Weights of a small transformer language model: rotary positions.
Each number is 500 + 50 x the weight over the matrix's rms, rounded and kept within 0 to 999. Layers, rows and columns count from 0. Numbers have three digits each.

# q: layer 2 attention query, 128x128, rms 0.126, rows 0-30,64-94, columns 64-127
# k: layer 2 attention key, 64x128, rms 0.128, rows 0-30, columns 64-127
q0:494511516476535466514506522422427488452502468540412546531502452601481527510465590553504553528582472494417516533531460492500440509525420471495547458535463536484443556507451500466505484493518494
q64:509555480511466526485500495404463556470508540506500510526449527556514512540464533444472516497527519502533511516535432474445435544522497432447515447489520503490474511546471532531438552442520413
k0:497437521500468479484539457474456517588521480535399482443501494540560496514509467519478484459524479513537464545575475435493566570502468471417489527550404515481498498562505561507530462499406490
q1:556440545552526432465469564492446402440584380473534513525472505548496563467495527503542508480604469463509500493522451454546490552448489433455543413497515528543581523429536564573470388547460574
q65:432494551515557510535504442474468487479460433400506482530516495489491493499518446366586559557530528531616503542481390573491493495512486496435459571528415498491460418429542506560555535413556474
k1:534569467435484627522566512514507514581484546570456465502511530570490515441541458482454523506539568440526507435588477443473383478550517510594476512460498475529390607508472500485554543539506409
q2:432472582487441553502597573522516491544437442573482471504531549524484437418487493485428509465455498552492423528541532486553509423534456470466432429592515514525453477497526543533617457535548539
q66:483460547480579467464565490549423506537500459419455453505440429535531521505541447442560451481496555494558496516494421486404525499571548415451522519467511476488409421566460558433425526494547618
k2:529620479561474459556439447549480496483509489464508471560584410467487472555476459572427412541525469573487491482549550457406481539484436478593542664551517528469542502507570482465502521472462492
q3:483491510513525526528427454489478528514591472392451436489498468497558529569462495578515513441534537546514515475542477529478533484518534482499499544463491505521484544486565554515512470496493498
q67:520524506505483486445461508479422452442585431533547499486464471517567532534501386510538423494507524518484429482560525560497526414589435518473513450504494461489475431437475532521435538486497550
k3:421494489539471552557418472451480471529467483502425425435522499477437461462543494517436514482551503425441551533528469476521538521472484531497553561519459529488542439513448515548500599576544428
q4:502551456399440509552435536523489439515508523472478490460465643438545519542589477493514476621396499452486527502436513440436514417456467452487453518442513502571500566475585471456473544578487551
q68:534482455531542440555493474480575498500419515468563511477460522518456470533488533572527587531437531481467490484494571465449409489499569547492495546471465450577476490514584485431541452527550519
k4:538480502491489532563565510504527529418454537457490559549569538489530485476555449452481508465413491511540525579530557530491578525422528483486490515507535511436575547471615495429413499501521527
q5:399530404482420507544545574481523480571515452405443456426506529460415503463538442514514473453525431537495551557541447386506466503413439589489520589524454542524510477602581561468378534394452539
q69:485538462471480501497553484448479467449487514654571562561421545485589471469439458554461610525455484455447451477507498466535529513546548434537483484455515503420517585454441457542432487490506436
k5:530540522460598457530468500528404645523445533495472538417596547541492558477557512394412468527462492511512506452471455489462525437459398433398459541482467436472484471604440445499499535494636489
q6:476522448497462522515473518487468527536504570428493507609495501516523519500545486480485508560514506603500536452497502530462501460423574472534546571461517512526461451507547598503485363511461445
q70:517562416543515530473456491632556435536558498451468506509463574510501525528517559593537507554491498519514459447471499411488568568432538559595516440539453476585501574450522499439534468547451484
k6:479462447525503515541507560480465491398476506483480540511503535517544477500533495455478435421531486454524522556549500525487530487497507469457534525498502462530459405515517551525419567549473585
q7:477469383438464457432441457497563580526552458413518528474581558454540547626508432486455500529576519566512557499491452489463550422555518427459498518469359508478464469535582471484496461481603499
q71:502543486495440453554536486489499461436539502545485497470466497577498551524505441457456562584523442522475433427495507531546565518547551497513502500442498531475475516475576595483493507474445518
k7:579497552475487540546527604466539558502410589474469495474552532530514409515430525491449442480497515478525436457529481562416493420511498524499505525399544492525592498389563500469489516486536472
q8:527576544535533566512493481594558433496463465458486517459531571460527527548450563473465519514489604499443483496493535413618428360457532510476480463483478475508467403496505577474541570504515558
q72:540424459488457501550483525452545509462477530615543532401472548546447468452474524481488493436475432472497482477497510517451508610549530476543604526518428510593462516416508559490412535534551474
k8:467481512444501466532515508536525498518487515475484554536505583483477538494519582606457433450542494455534536517544544516479426532546539400431512485465449590389545550443508564380456525556525447
q9:453466450546543503515438595518533599499500491511509424510549444489577442527541460469499531551582571466374459531419575531519491502515424553493499507513553471479603446530510383544461459508555427
q73:576601420394484472485478533531501484480603454485531582537525531458455568518534520483511521454385537534457448477454534500478521466469491585547562490529452551576479517474526457441513579517406438
k9:568554480496506455499581476532473481510473492494540448505515506464504446594614496498540516503468463506547466480499515590464445530502540453395462534440491533478488504398489545478466510401522530
q10:506457421475462491534555589408497497561574480544610542488514499420454550433516447503486433444498553522526390528520607548559507512619536402571522467543435450455494412513502499487621457621584576
q74:504525487596437457482443491511531422426461546490573515480438512466446465548516521494439432555509586463475532461418474484433501490467546463425459423490512541524512407479415499483500459468478461
k10:502475424403489529484430467496481502505561505458416558488483594450515418359504535485561485533490532515518499527448554544482525468539539415499460544637501510480486508515486426441562421476518498
q11:565547478447436518421540431521499441499456490449474453538491522603534555468521472513514566496513534450496576547539488553501504541509549476511501473473552446532528486509489523487525629471375550
q75:423458511497575466541486547525505508502487460463502507566500540464522449500450417390439530500430515591560494474551546550501502435506464506471438500511509583528486576509490465530553512459544455
k11:446536565465502419499470453580507522447687505533448543440502539518431488498470514384488476557503373469480477498585484556618448590482467473532488460487443502458496495539441446563514468556501505
q12:495480571309520564562504428458566489476456507493508519485558508494491462552484598448599599545545501439506406400480532461456446616491490538503483532404499490504434497485531557549559532443444592
q76:485495440449546580546464454544491457503479513531453506504479464523529490510462514543490453412539458474551503484470477523563547513456442532638532515566494494586529478415516523547439520540450565
k12:523488509530462514413512497450523473576542503525542409610467427504578450516576462537463517596555456491552496484528480528535463546486467510550501438552472399516482472642452532492534511507554534
q13:475553455539400556554534531442483428517502572543431506379460400454562452593573453430488575513477503457503449483580526496548491594483523489542473518577531462511524543457449441532435585495361472
q77:444590504529550503463506467512463472579434545421544565504489507468476505488530470549586556399489528469525399511409434434614485626518543510512522558568476519494544409434471496515497471461543486
k13:516481459485564401455554493537442526440450530607428514552505617439392630576432540483389463475540546491529491463543538443559546430474478406458531507470562580370442629541450543580550543576488547
q14:495413541514540412559514427376442493526575495552469519521456494566503584522545507431443388502519423475389584402585477553489446494529492516557459595511527489508473542454462493535468452558520502
q78:413406537538440560444583470431580518544560476450523539460464503569502527464536379447614549478509556513442445477546454587465440556514513456454562523445521537458507480510447433552412470503513541
k14:491508454509476449464612407543497614539515420576531591424405505519540476568459446493485474485470449544577551517595502540485515532430464596572398470546524467487435516643536434495526464498408449
q15:580525573557546525465442470437555398498501490530535513440445411550549533465509512422491521506492511556449488548506455589441537530464512466450652482523485471527549526575455453516521513394532488
q79:613486552462602504561415472442453453416513430493507497499510570600522489490472503472481606537558402538507536394466461516429494411515471566474507490499548480485506528540497520493489489553438571
k15:499450547458544470442539584459475505491561502472659446471468487568443437461522434432417473460548527549447565449536524512503413530594467463520401578510474547543501540580447483499520505518449532
q16:565585462506448516473419493559484446520383583533520528483526550505544507471522438460489471593479507459520478471503475530595588553504590447428459484413550506492494505436517572525546460649541519
q80:531559500455501521494494510403591396561462410410589542464584535443483433460494437454491504469486480454523473509467487570508589364546534493654573492506535511510588552509527391450514469504516564
k16:510483447606541472468542584579534511456509435531425452528604452471459497477504489487534490536469523454529466569444553561573500501512472488539537461454465563509452489481505546444533512491572489
q17:500457492506475481438458541432544550511436531572439546421556528482549564399465545578530445445385506533596440452548438564411529431543578540578514525514426583414593592493373559454484413477482433
q81:461489599481433568545457394460446485532449469529567556494445487522579495611472458384622519547475511507659445498456447524517540471625479523516600552493567481388558526506462514509438585485534355
k17:590497475575539520534510503479502474488475470485471524549542467473420512500479568410438552444504497449443431599452551512492489392536460430460477387587469512548517464413500547465555513498501459
q18:524414428553510538525408477469469490526532576538439496555489469539526532583544589547510498425546487495406661570544483406530535536518557458467547582426431467494454443510480510582478472480547581
q82:372429469488419451463551516560572535462557608573413604458578506485479581494528531476504535529483533534441481591565470517459498479508454486422524435542474554544462499483476537440494509424528528
k18:508569555430481468536498462455591537519396477569527564466502540410437507501508545522452465541536531409536496521467576541523526439486552502428532510515451390465373479466518437448449518480545483
q19:560464548509398456503476455484520458414512482414502592465545493414366568509619517465408536491505493531580592535471494455520565563566558521509445533500466483468466562495427626527537552574526509
q83:573571416494506415431521525467433487518483473481460410570518445461554551545544519544428453503473462458447568484411484563423511479469469566502508597529510434496526542500486382539516564491428453
k19:521494547556409467545439526554491585552470571498565421466483573507509417456440478452531501555563635476467525520473440584491495460424441519549485465403478551477501504562535565553519438590502466
q20:465594508488542536480492481492536416562511464464569475433564525492511518539463500498506605447407530496444507487481523445487574506470496494560532575553503497449448507467553481496451504509483506
q84:554513458526526556561379499424470498490473429528499481549526502432611509480443460453494511507451614477481560582443555581464425516544523474492486455580537505441530471487491569451489480419555536
k20:413488546539562406537500417485498437478513558532465447542441454514558483476470533558526559493542510464431467474484518436493447554490462555521380484559481457548617567564551483439580410549474510
q21:541418478501504520481515523590644528512566540467510498519477592487493475499446470389568545512503507551551524414495558493492589495483412558472548458477523482567512540404560434579469487467496503
q85:520514524396513494502621631470481456600516474531500406468463615565466474469383487441543476481414404540519566561532507549500687527548472435585532604511549520508447462468491565445431416461484470
k21:545562537499448564484643380424573568532565589632547501551514415588451435463476396473494514411485487534583471516469563485436494571506449595458528482493541457473517564545455514519498556470502460
q22:493323560579548564510452506522468504418485583632532459435488562467482454486489496522444496486525499476572549560554516508448558474619388533501487475422506527488518510551522485347531475383425508
q86:522454464555496443487513499435403507507504519493554566501552481476537390421483519538501532415490486469577453472498497485549480506449604412500546547443463590492512527535557499446451449493520540
k22:518533426466530513449587545538549473609453433454529431438451551489457512546462473521557503497562490602477549518432508460518545564548484552449536526512492457545607567474460477481515495493470443
q23:511513442508475451536465490591492501573524601519502502497519544556459502454507457526533559502623617450548416517424522391423511609461485464453452536523498502526460483538499453539462520513528469
q87:468584509457502430478618404531568624560577563406510577436588478510553457597494427555508489560477472540434638491512501551498571540437506452539512439487511525511529425448475568528492456478447401
k23:528550503470488520523488559519536487435506507508440479539455428496392577483550471452581544487553492459600477395526477516466475425374536506522534512539456608472463593476416407385541471548493541
q24:521429505607506527482505532502413557510546506430444464491577530498529530552515480507441513457481434511495525597585440458611569446569524592460549473516463519516489509454539500503587504601513528
q88:553513554479519463527449544433418468518536536537549540443449535544577534479512524432569423545517603497431487476433528421502462553477447548441554517574473477491404483517418569508528493453531538
k24:491499422486551526490537412522531513506427527397452496535420498502434587505434566580430474512587581546482540421521442472564421420501536533472525483521531561473542483474504596517564506514514532
q25:454529574480492500514501568529534394534470550555462487636448471589540492477476611487476478576435583490500528484493497544517475475428535543546557515493459522579637426455515417468557456543462487
q89:430502513535574501554486522546413529513552483516474499463441370514574401444468494612474453415488511563457481448450517443391488450504500528492598498531481538496414480430524533502561483508612504
k25:513506457474464438400557406439488461428531460490460549473442474450502567515599402505514469554474434424517443529529524491610518540596438428512483460486440560519514497486494444528451563526506497
q26:517509475343435435464561403584535507504585533519586565531541476526601424532363505457553543526473450447522518463588497578487462583529625515592501609461479493438565524449552441449542541421520498
q90:558428504429414546458542432565454396475530507459450460472461499480513574499585510515421608486588428516520389484497523536392513509484395565491483483508484511551476461526546536488450523475511510
k26:540469507535514507485465421442485440500407531508503464605569538441529489703571486509510505477523503560469549504419504453529575478521580521444537517542504555522474610491463484475517513489429418
q27:539451544527503410512543397487485443470571492525536505432433474557522492533482573483455503545522462548409533505484571569442436598482489565448504477509507442456485506489523522462533506461478360
q91:508418562524535510535480484421553510532586582453596476576477410549399464527393455547479525583415454528492480512508550434477464578442594461534481628534516584444537511457492592491523497518584550
k27:423471494493507472433593559480461549572466465522600509553566548578394521463527480441519456607481447516549435579514533491465622420505549497502475449529478477518608445501502440498551511481493533
q28:496561468610537566488442551485570455475537466565431476580491431449465466444557499491548515521451574542501445377558486450508616462526416409475457418482515468480365570565418580537497495511492546
q92:524421564478448517538447505595498420496410448470432530475502530627449523495429476519439480484499519442469534494509527431540514542537384452454551466515558430517423534504548600515540561438532423
k28:546438534543492461477546479520460482493458419454498519446554455448408527456472545480478494493441477530487482537502500510536383431426552495538537575465490561521464507511488534453445472408499572
q29:503508425502455494544557498447530535511475408459400559472442428543539483531469599556514543535539491393559553461516494513507445534429488563616508431478536486546519551485577533480510549494522533
q93:507505429533550469483556489436488510454458498438526390494508525487396510584428572543500625414533490572365540489501503489454525517464478537428464555437493582455503551482465485443568484517529457
k29:563518505447509466618535489468509516550489429507508446417475507476461582492548393460453560568467460506449596449528486571509588546547480526450566489484452500494562489512479477572508452491523463
q30:567447436463514520459512643524482508475493556380566517512572520541453462538476481501495551442507523375500510423430564512481564524496541498571411615580544513499506558441497505534442446459516439
q94:574492555547559563438457595513499492496542477485628566580573493500372377524471542455519502481504528480477431504463494464473546442511476435469538485532486496484413581535499500552458541491420485
k30:578470535581407440505523565465515481484517486522487527473452529443460538398513519513472496498441468538520466557541582444514392524537518526500439486517600467549537504590450585462438475525497493